{"hidden_size": 64, "vocab_size": 6796, "hidden_act": "tanh_gelu", "norm_place": "pre", "norm_eps": 1e-06, "qk_norm": false, "parallel_block": false, "init_std_o": 0.00923, "optimizer": "soap_variant", "learning_rate": 0.00886, "beta1": 0.95, "lr_head": 0.0101, "decay_shape": "linear", "doc_mask": true, "dataset": "wikipedia_en"}
Each number is 128 + 24 x the weight over its row's rms, rounded and kept within 0 to 255. Layers, rows and columns count from 0. Numbers have three digits each. The size before them is the row's rms in percent of the matrix's.

# layer 7 MLP up, 256x64, rms 0.223, rows 94-115, columns 0-63
075:141185097123133107115156122096130183126167151137133110149105081127176117127114125135099120118108136118129096088123161115127122111160129140130109103089115156121089104110151076120131150090116144
104:137083123132168131131144107101148125085128084134141073176162149146141114084142131135142121115160126127157129108112149131180115104155160135132122134097100128168122118111171163144088127128138124
125:116144156114139126129103117146127129168089200155158108131136131160136131147155177132121126162131111141166142138147066098141159101142142104089150148097119163117127118149119130130155147136150158
090:130123145118127134140119139096125158179122154157084133136136168132113097120141111124139137122131119158128137144177124149139109113154185123137070107125136129149132169147182168130082089146124108
086:102106122066097120095113075106147122141144155164132110193149141151112110136139128119097148111123123114151137143100135094172101100154134116122138151109131087140143139155103156118111127084113125
052:149172111147140157116118117141096133097155138182142112120160115132138101092167145125091132118165140111148132126146104168152115138113152087151152101116111147130134086132098158143090166129132171
104:110132141151144081089118120073100136121121138145104134147137122097099154120188140124124147126137088180117129121140135108138161105122098140144119101115134128101089155147130088183096099110116128
090:122087124130134167118126153147132137129051093111101139144173117134142132140134157149084116115125159148136197125130098118151140112109125148148129126168114124137123152164174117116117162123145151
101:132078146178136118155176108103130134103116085136117117171137114158127139140142121130153141092155104139100126140099096129109123152096148145151109086105131174138153079136143158105105114156137121
089:109120108115122113090169101125096132125163149118154138140116135166171133121112106097094143123171180141138121090120120147143102137159136177149099116121154152122163160175156130115115105107121157
102:134124096145124118120113167139139093082124144136117145131127153150147154168135153157122134120122120112193123139135102116193159109109108143087128166142137127144105131141157093110093152124090168
125:146131135109079121101126114131170107074147097142088119104151109067110155142129183108112143131149144106080149159147131157130131133135095104129159119161144106105100137140115156147129129128125149
102:138144138128134141146154122139109116160133167180125161128095126122116094123110116117138099142119101099110098138085084118120094131139174108097129122092149172129119080084140140094159124144157101
098:092134138117133128178176088116165134157149130141158115140128114156128154145152114157122151094113125096150125147052113149157103108157111127112102140146109127122122106102112143086089107144145115
096:125127107118117131152097134124148138145150130132122096118100164141130154128055138123103144101139112123098085091089135133145106161137164136134123099132116085168166129099142135156095154102085150
077:144145105129121156106103125117175095114123116117132118076115086183099191113123116150102135122138122093152095140162155139113123137108113129162153131113143122142106086155140128116122163149138173
118:163172147140103140122124138131166187117134152133111104116181144179126132127105135162107129143108137143150128112121179132093156132136148141117142116146146161151093098132130166117111133075158147
112:137124133134127112122128114081113080073088078123113085141123101122102141139149148116138152112142116140135138130100089159158113171104067104127095155118145102115114108142106106147107149123115147
145:144180135133114142124151133125147129119137157122072149108097115159149162116146123156125107106143137142107130081126172084095105126080122122083106136166173127088130145128101106123120154127110147
108:075115115123136126163123160134140125137123143178128121120122181136152106169144144110145140151185132171160138144078130129159162136163149133128131126088128150141136144155129136126157068129136131
061:161121130121127141117173131134157178158109139116105110082109128154170110116095113134091118103105130120122113128103167125128113207123144122108138123133079117130125077118083118131121141150113141
101:139113119138121106079150135159140123106066135158118156157153152101164155185145129150114119120126151140161167124090165101096154119117157127146104135144151118138109162142122154114094121142158127
# layer 7 MLP down (transposed), 256x64, rms 0.195, rows 94-114, columns 0-63
082:142123164114106109109099152133119088145166126118133153124105105137081090153107127113126073073161134152121134119144154115106098164125163130110114148141147119123125158139145106128147064104155140
110:111138100118147115155095138106175178126158143101121115137116116120107112122146132103124188102149137132158133159144130135175141132155142152111119106151123107176141177097103142136113087112174134
119:161145166127158151122106134119104124140133097122108115105129174141109136125133126143134105159156131119109139197121145126127141146126151083103067133136147132110143128098125198153100097158155127
106:079104133148138122133159126082167101161118127124101129140133180136113132119154156158148108111122162136127120096159148128177072099093136094143123138112131121158135178130144134116136152130137091
085:151154136148132127133169125144089149112148139104128155097146111089158142124114086083129115146109122140080110110124162121083101152111132120155095083111106125112162117090158115152109156150111161
046:125124180142171119132140145122172170150132104127144122111110132117132129124125126143139122163100145106106133149119111149110124087116123195129093139086117084106128125119091152150193100143119106
095:115146131129112140126139143145140084175194100118101162121126155132073169124129149126089075132109120125136133134150151125103121147170131118140138101106137157113098137101142084117162140149153110
100:137102132117111115123140108164113122098143085088145143122093090113100168106126115096094113086165172111123128144104132096113113160118146141149138087125154096090134145133114100165155161115134108
111:109167112155169122136101124148110195125149127111124120080121118100136139152124101135101127117141164105123143168175149082097098137096156132108141119112136094109118118126131103073124129132114099
117:150137176133107166117124147075126111160130093117081134170134084200152126129124093152127125138115097081130102113124152149134133103111150105134136133132140170148116129122145121133133127133104169
110:166140152040128134140132094135109071155141145126138117151121095133097130122146139155142181129134123150125108114100115128073122151119097147127167101109132131121131125113124113124163116166138109
124:131121086132136124152113150136134079100103128141101096049110138110101156139146142121096108149152155147130165152132111113131145109144127091096164111133141079121138167103132125129132086110120108
093:112154172159160130110120115106126098118120121114133110120125118130162097183111151200100092122144148141150174119156139145157145123120087123126116161101132143136173121137138121117098084138107136
078:137137118102072154103108139099096121084170138127104146125140106096140090166089130098090110142140113163089150124130124144088119114136117138163121129162134118139156128153152137147173164105138138
095:148099124133123175130136168106110113156116109126135151183142114156133097103170113157144122141151164104093128167101134107106128134104096137120148131117105152120125122133172125170178158159161118
077:150132177106113133144146119152080109126126160128098163129074104080137139117137105170115117119114153089093146106109128139158161098101118171127166128114139110103167100149105116132148117123139133
114:117117144104072160087137154175148116093159110170123144135094157145109098137115124105095111158137156120137163158093149117113122145127125127093112170153144146125128120181132138133106125106097146
118:151106112114086158179128132161137140136105161166092122145143127195147085104109175123143136163132134136129118086163156122074103151136135130107138120132111138114143145105141142118110109152133123
134:136150102146125125134122107136146149116160146131152107098135145141119117115110160112136202127158126098097107157083120132130131121154128151061167107137130117145112104087132126108088096133087094
110:120110122134133147116116095104078145095087134107145156115114109144126108133161115131098136098161125097105165116192106120148149082093099117116130156149139157106122143126134111176161161127147143
082:119108155131072125128137164136127137145096118118087108134117128103125120117151095127176102138104145137074127140144145146149119089125107119095133129097110147117113104113135125147212124151137079